Each number is 500 + 50 x the weight over the matrix's rms, rounded and kept within 0 to 999. Layers, rows and columns count from 0. Numbers have three digits each.

# up: layer 7 MLP up, 320x128, rms 0.28, rows 124-140, columns 0-127
# down: layer 7 MLP down (transposed), 320x128, rms 0.279, rows 124-139, columns 0-127
# gate: layer 7 MLP gate, 320x128, rms 0.293, rows 125-140, columns 0-127
up124:565568590498471425364504463561503413499521558483447562595573602557512471396509491547451557574530525536516487524438515494541536607519550538416509528521525572502484402488612464541459445511564579451494452473468492503596463479501473440499537560557538505574481502586502462551493483503557437490499488488416508452496509563513442512496605488476452477575455603508497490589550551496452489527613
down124:457422536462504462659448472520563469523510508518525550479544523558651473506554505517519476530546540496475442567480508452510527472522489484536464440500440413521554484592448526485604533493433474522613431573556521556549491447501501530374432440472530452474562497431491520421550531445520518561501589468625542510480544527460548523559449432521520490576497619565555477372515449495544497464361
gate125:588443449562567486454496519508538580526529492511486490474591554505573562477551500471544449551454429523507512480489507439540522457438426559503505548488513480575502444458539516385517446584538479492567501523531563475435516484519473479498446511445439508498498583517509468484540529523497519434545579531521410493492488524496456434530494437523473528481523517503565448529536505511498477557537
up125:453451531540502518566471558591595393512488508456461484528482517491440524509486501512465421502462550507482463459457439566545472521541459542556479447534549422427480463408472514585414450495516499451513469526486427539382500489464500563450497490395477476504484545556495452477622567573460509443531452579477471533513586451499484464523489506486515533488531531571468548559521551500499519483472
down125:550518466352546471488467540550524481504451478480591550536574520499492524522589489505473502518493478495424493519561485517482500540518478487424502497453457556541418496521435458520597595517469553537518598519553554493505510488458451444522518466509531569519493424515470604549568475485503567523469530510481453485437496491454531553523471630468580451426466527396465380508420442453477479400482
gate126:513535438529427470439513523506461550504437467524441389509468507535470417448473619545428502612519443519513485559554586578458516477352504464485492530498464516508480475466580572542456485484501483506473533438484500495501448448551484443468423493543401454576464395467512441577470550495523534476500551518509545543455490520419437402555502507557499544608522508625450570551631616405502513526487
up126:527450496514521484474510479517482479505382583516511526612523445428442468594415499535519501470425559512598502488460481572522552586510563502463492531569568505508559485515490426441546464590424516446487468542474523443569524533454499458474561492452476565467432485527472509508501442497462566478485535485423440573530567447468456554427485529464504438469430575384429497466515526507524530324415
down126:453524447493495520530506492284491435540553487591560525455486492479436533520409473574586464515580511497596499554500461474498493493467433605545576455548565446493491552407531552503565513434512500484538454555525497542497442422531557536512459522477461586426504508471422494486520532498507503447506540457474461474583511539525402433503491521440431442486511428574460530523472507414478526583490
gate127:437459528487460515478544477557480455493514613481630427505586501523519515588502550609519442457579605465552490468482505547464476541571500474531500591602526510463471484591460482559433495475490517614499474492544567501496452407554448545390520460440465471446479551414507486457448564527411516496494439443501451505515428532466530420495430604538477500396451503509569464469457461492407424532502
up127:541659502478519489575477509584386552493564486460507519460494564491489536541504599403459476429503438512606471497508557378494531459444466578485598484526483585479408452446426554534439478509616567459515554480464595510469551493526506557455555527510440469451556474519482469532462493467494542514515490456527536508519476565469530541458489540571540512539513500497545476399486434536542580441526
down127:498436556532571539433466438403540557437456474412498591470504515480490552405508554406433501591515497481443451475554518412517478513482587479405540470564569470482503573469461495363475525403542554537523446436503540610460494484547495425418453480532476494590537534552525474524528469595533475500567516535425534532540501526484520502528518461491530549567551446493494536539506469564419481440414
gate128:481574442474496492443547490517443508455496506433554506495510564455478533470493514535438496499454485515492509549525505502407517439499447490514488587532476547531567513515550481383503510489493498528472512486410507557527472488513500411479507542542528501549527454552460534421497477474509515468518456548454452504549494519391477477517473511546522509485496511549397515570485486528533516464571
up128:492443540434551479470539538481473509458462491449502524426478515479405488528565449514394475490513462503488517437467488463492532507502545509575529621530510486489514554488465490444461441545482406490530546486507485520519492503407556419473575497535525501507506475515436474490513440508538428567534480502488506465488534473413509506487474449506576529537469537478512497535487484543454470528507
down128:454449479492457513510423463486485528476546483505578373524478536500385442508479514527465397499468433429417467451414511460527553533493476482563541578486518485503514517509466419457489520462474476495440536467460493497457547515509501535456606496478566497489472485531506572522449453553414466453501436503520478454516428475477459496447604488480574483477580444459568535515544438509544501551501
gate129:480490555491573464445519497497536503567514610464421493541493421583505541459446496528457533496532413576461467416461590507467566468504479468506569463538582554465457506464540515533501511396538510518464560471511541495482588487416485358506427504506535449447505598485612471451464469471453524460453561558459480558487463477487481560366418446522405461359476488433470487540472479507520437507531
up129:420396452528557467503471539485557558541500447582441514452516498479519448497459508524463579513467533437508462570557438464457600533479432563523482434476436563409604450456462449538533403524522613536431457459565475524584547518473435442503525556461537481473518488455628555454438451433499515484580499496519468538542429519519423440585431535490437508487508507516484515613513447443512413460422
down129:508594528431491508500528472536509398402507507485480466430542503474496435479529503502467556613508417598516446534498472493507510456495526466530510502525486476498507411509425494496566397479467591570637495459472493505423446397480447497468522513472433504506461464563588563433507502569554415537539517525490515520485522537514597459403407454493519548555510532636435479504421418452513532483544
gate130:420505428445513572496507486460454452470471484554467514496447486477470488437469474545504390509482516581513457581440486498427494465421531517494427527571464491538512402533457541507513474543468535525422504497516461537544466502439568557503438449507437381583505476503505421469435450502528536526532461454507520398441440447523467450437585487437487528489578548499460606471591474438483412479508
up130:500583495574488532509497466522430535442447585522445461422600554480481488490446482538590472568507320509518474466559490613452612438463500587520457587527501443497526489480510562505570497433611486476524552513582535577576478495521482480555516506556468393484509467425488425410519517529455495488492613465548507331408434486592466533494436492437528424556496459482534493498406467456471467535482
down130:546515518470521562439576444438440451430424536461457488435375425562411495494485456626526530554538503478434582615490394485536549536575521484459497471492589512456465546483573555625464489465534505466489510584514488395480468470455503473470592520494504398467440590460480444543468453517538513587472473441527451420436495503578509520515464450454607477529475507520522576521451492610546525540585
gate131:478411576454505426542539521498509625589595438523534397524451337533477527493499419441476399440528453446512550485483527486506423517510454535567434566526573526453511522464461479538458474435462435540436510504549439479527490528478437466402465517503444495565533487527586505544545473572588469420537520519556548505540557536549519456526553431449525501511551497515554392526516605438420563521495
up131:503429568543422475514428603532434512565428502520518505489546646541446479549471493557542553494483533541448474545515451505444524448561531534494557583429447476545548448505494491403468527515436537402473547527478535504465505444554477481430483480570550408455497463487362520442391570502511577469535517448550507407480414456591395540511521595541402463488393462500439589507459487505499565451552
down131:458548503551488394561480467524608484556436520513496488531552538607436519507468433479482472458424551466452455535511504395555419443484561489441514471542495516601537614523483427508457484535560512496591604495605490523515515485414561534496537445493451507484449494527599463466506458501555510495489507577505508570466465495465462535447501592490472528470411410493506450510453530456475538462445
gate132:602436435436530595505481458493551586554493439568412493454463548515537481517532537565491479442500443465568511493477456596525415555471534444473464483562519573432412483480480464493456532513454510471498522449422489557630450520516569403510545481499517556432500517491569484400487563590567450440590509592376564444455464505459498525562459431493395435460541518537570496435484466475503468422571
up132:487514545508507500610441576505519453580448522562440533507502539506557525547524450527547476410463546446522511483575442522413533497497537455420592440540541415526406494488503540445391503436541485443567517459396508500515381482540474517395443531530544473529469577481532544488420493466436478429398439529477458484479503383535509544477377530547540536452555460576463491545422505510528447521485
down132:403526483561511479448459570381449443509563518423495530455536531510491492502480526451587466476640503563550482540525488426546476484503479402570466489569443508542439526475516479570564427433550589535442511391404502506526463467517447506464481535524503489476541536427548675485450450471475450556529482556510468575468492513565552492437445447559470464460517510526512556494496550470579457486475
gate133:528454506453488507534568516529479467512458545526498432557491500516494523480534577376563417410447475426546519446484507433544372461480529428517620491582491457436442571575479562455592610483536598462517527446458466465517449444440544507466525464461453537493531580515527423423529406566492540542472534479551520556523457512473417556505473494502570517429464477479494451500411604481481514502525
up133:509434543472567493411504432530433419416550431479601503558548600522585460409469461430553488495532533474474489464543516434533440463442473424557488534475519540500500476462540474607518580491487552417495459417525491490518558397424390563435504506576493470598487476416449534481570455547414564584575497542443561478535532444486497599606544597461463491440488467435466520431526522489579455485488
down133:385513508485380431539468478546444512571446468459561525469546493606502461529527469422455494469624588536484508578489547561541554505534606590615497465476467495502545582473410460557493438480411517508569535431479468515486416507455487515545555506498529464554490456541507508553465473533509595500446598455451524445598466487500537560619547598451472449501416539468547536430549462492525547511490
gate134:485577529514459447532548484567493485550407449468555445542370568444446542496498549493474598485500503562513569496527537452461424533444454446583429534495523536551428543485526553449532614482554567483505569456585520510621440496492429470434480441461425493541533483481585497498513520521551550525525510485492492501495521547509504469560507432562594534483471564512518503487498562543489471459574
up134:548461528411487551493506457508555413630478620514474486456490594523588536553637472450519538501533478578403470560474524501534462533409562541550526508479528477523530516458461605520516493518488602546576535455494514446459484526491492478543421532511554513577528526497577547572430442457439552554536527433483512517512460525584510513464478470519549531501616443449455537502553476467538494429481
down134:528537543469533507447427420515452635569516448493449483462504500487471490539554459535447443517523494379477474513515435480445654548456518485464539489470462557442594558576499446534526586515522501511488516449432564548585560497512474430467514528581485480432555484521468468518519453527405508471476424600513459509480440457453502551435547550510488591528503556557449391477596487455593480537525
gate135:540503336471425556459482486460457510518400404495478524501514460546474545538467436532530470447449475553551528362479547501574547467538492516509588487481427544516523411479534510598474437585474511458482435427535518471559476437507436508500473449557520560432528513547491564603472559497556435414540505480593489534497527557507495475432497456519565577471481532444511544455429485476530450431518
up135:391423488446536423445404446391484501454465440511494458489484518490528465497587523504505513555412487452572601388445543516557596445455495492551467539454419495437523512490519531472481433534499528470458422513573513516570457349497470544462523557585504525523519518431509555451508515516526617452506494488466406557468447505421517496469589435599461608500506510539467504504531500479501535471576
down135:540485499598545461489466470421501462446540539550498498448465486492474445447548492525557469500523538544514492456538555586517419496520495553553417524537503509525485484416509566486513480422471531350522504546476398385526502448472474551453412529522563511595522405489453589545580523499531533469408440446432615512485523565431496549515431487528516572447411576514576467484593481525422490425533
gate136:542529478376495564428562508459539464574539558532509425533475463355525585445593505514414511564526480467561445441468469375446525471487467580552485463425512567497557469506492549613477419411504477506504565510549502519450507528474513477443449457569452453531581437461442580511521495437474523501478455554485448462483539510526492565536475477470526427490455401488576504574448444532499533406480
up136:457542482544446601512506553475471582483499481578425497532601518490389445559495482465495629512504456496551566461504573520524535531387377549554465487488475526494470527519472565531418506485454605511437537589537577552522566575607433517481505544437452509500350497441494489476477492442556533444490516640507503458463530491534436487451488497486515570535495480438471462511591544419542485394504
down136:574480549609594604544524554564496478587533555504527453574536474497445451543442465477573504564526477429479558534492413550504470494504525381542535442472507395569471503584517446439517571554595500422466580417424457448441455378449447515485461544472529496516489488476556488506415461557547531489615492451520456519453548500560491558495500498421496458481497484487498550458502452509439506516447
gate137:525508387467474451537527492530484585427413468523465495544429557499435557493379508546422475584507464379573578555453480473477551538466490452531497438469534426459504490516481465418505457531487516487530569531493559585501468444517509504546564507487470458420526519484470436500497493505504433602466521438602500504473453539556555455565525551482452480659481579518491389469467512476510468427567
up137:517455436491454494450397512422543481522573495425446502572478542507467469455507468508479496473458423484477438498442598447523552499468554531537471533399446483462520468448480566424506572492448535446525503469591487575565451444474578465566454421503473436498502421477528521510440519529630447591538518490423478437444565481509456572470481559581563599498527498528533518523450445468485423574572
down137:464444387437493556499408506476458496584491525503497472426490494528537384529426432514425532443501518490514514513516492513524512528475467575575416540424596491493449521582540461420562518478454567539450515541485445550496509530446486510531475432523526495492504494510568560469561458447529406448583485363496516441481529476527430497421514457461523468535527508462535389557423530537453515556616
gate138:444514463531524497476481473515414485555390464441347488521595474484508461634443564466438575576586507581520485557670448477593520493479534588513629523579543509528455448433517535499511462623442519497577476463552555461488470527503460501537460623473410410522501514534622536554587460501498492451502542478421509524459474406476576548508485504561548556533490524438509560481559445405553560442450
up138:587387448517558531481423635473568495584466502467561454529504477543451499502509521487494401583471569520628519462541490464428529528481442551542596476539573499570518394479490509513482459534401538537569432451526435455515611516462490575507497498552463442492552563525510510524484487510477501522374581421533518518552539393549422426515525475392395526518485559445499496494544448534571592541491
down138:468444499540346593513465501545518521555426484455533546440476541448477504478582464484534415524521486451473479525522506506546517551537519463461519382478504519473516584523438527510398517594413409446459476518460457428545528399542361553544577425490443677541492456422524460500490527507524469490479596534486397466464556450481512498446552531442496547427521443453545481473502486524568461400512
gate139:506504515391487495500503553514492597446491381473496478547446516475538494448445456445512429583528630477478564522478506548532540457461468526478474504626419512493475504505487540555534495511493436454500539486529548439471559450423490536492521412466442535493589490494455542484437461467519495487472557489430462533488577503385515567418485435564432537497437463514545492486501491539464615498429
up139:448571451433494558498441450519513580531467425472469536478456479592505442410437435520486482464438493452564492513414484476492448465469427490455463483604441486530536477523506524490546459580440449510557582456454456489488530574457595486528490520538509492502523539526475514461409393474521442455491463570425534530582492461516486498404441436546514491584477529512437491542526556509445546511527
down139:472451502502464475628525457512523564446567463514554511581550510522546430477506563484525454489527538493432505563438456505387497529507457468582499405532465511583546480481397386483485444525458525485509476469450536510480520476467498578477458481472440460437599414527515523525568521496563536564462501556565463524558540563481504411494423472470534493541519453504592501487489482625475481453500
gate140:500502484476524491513465526462457493403544563519402601442599585474571467544532448530494465462543517415473453404661393504480630546468417501470505436475513457455509523516527566493486443376483542543499441462496469556449527532397597471485527478508510432538480595475537415496478472540464552530463545425552483433406488572435480578486502554424556581519466477474499578424495489469407424365514
up140:553481507457519529475502515391515396463389410590441518454558538518584426470527475435581514512503482607491517512541431497519458467536584455503506413596341516532432509482450536573425492486481530535455440485461480471445518464508559502507471471500464489509441489471571468454486502474486512483647516446505429378480462451500543509455483440442578563453517540492554481470442521472442496445476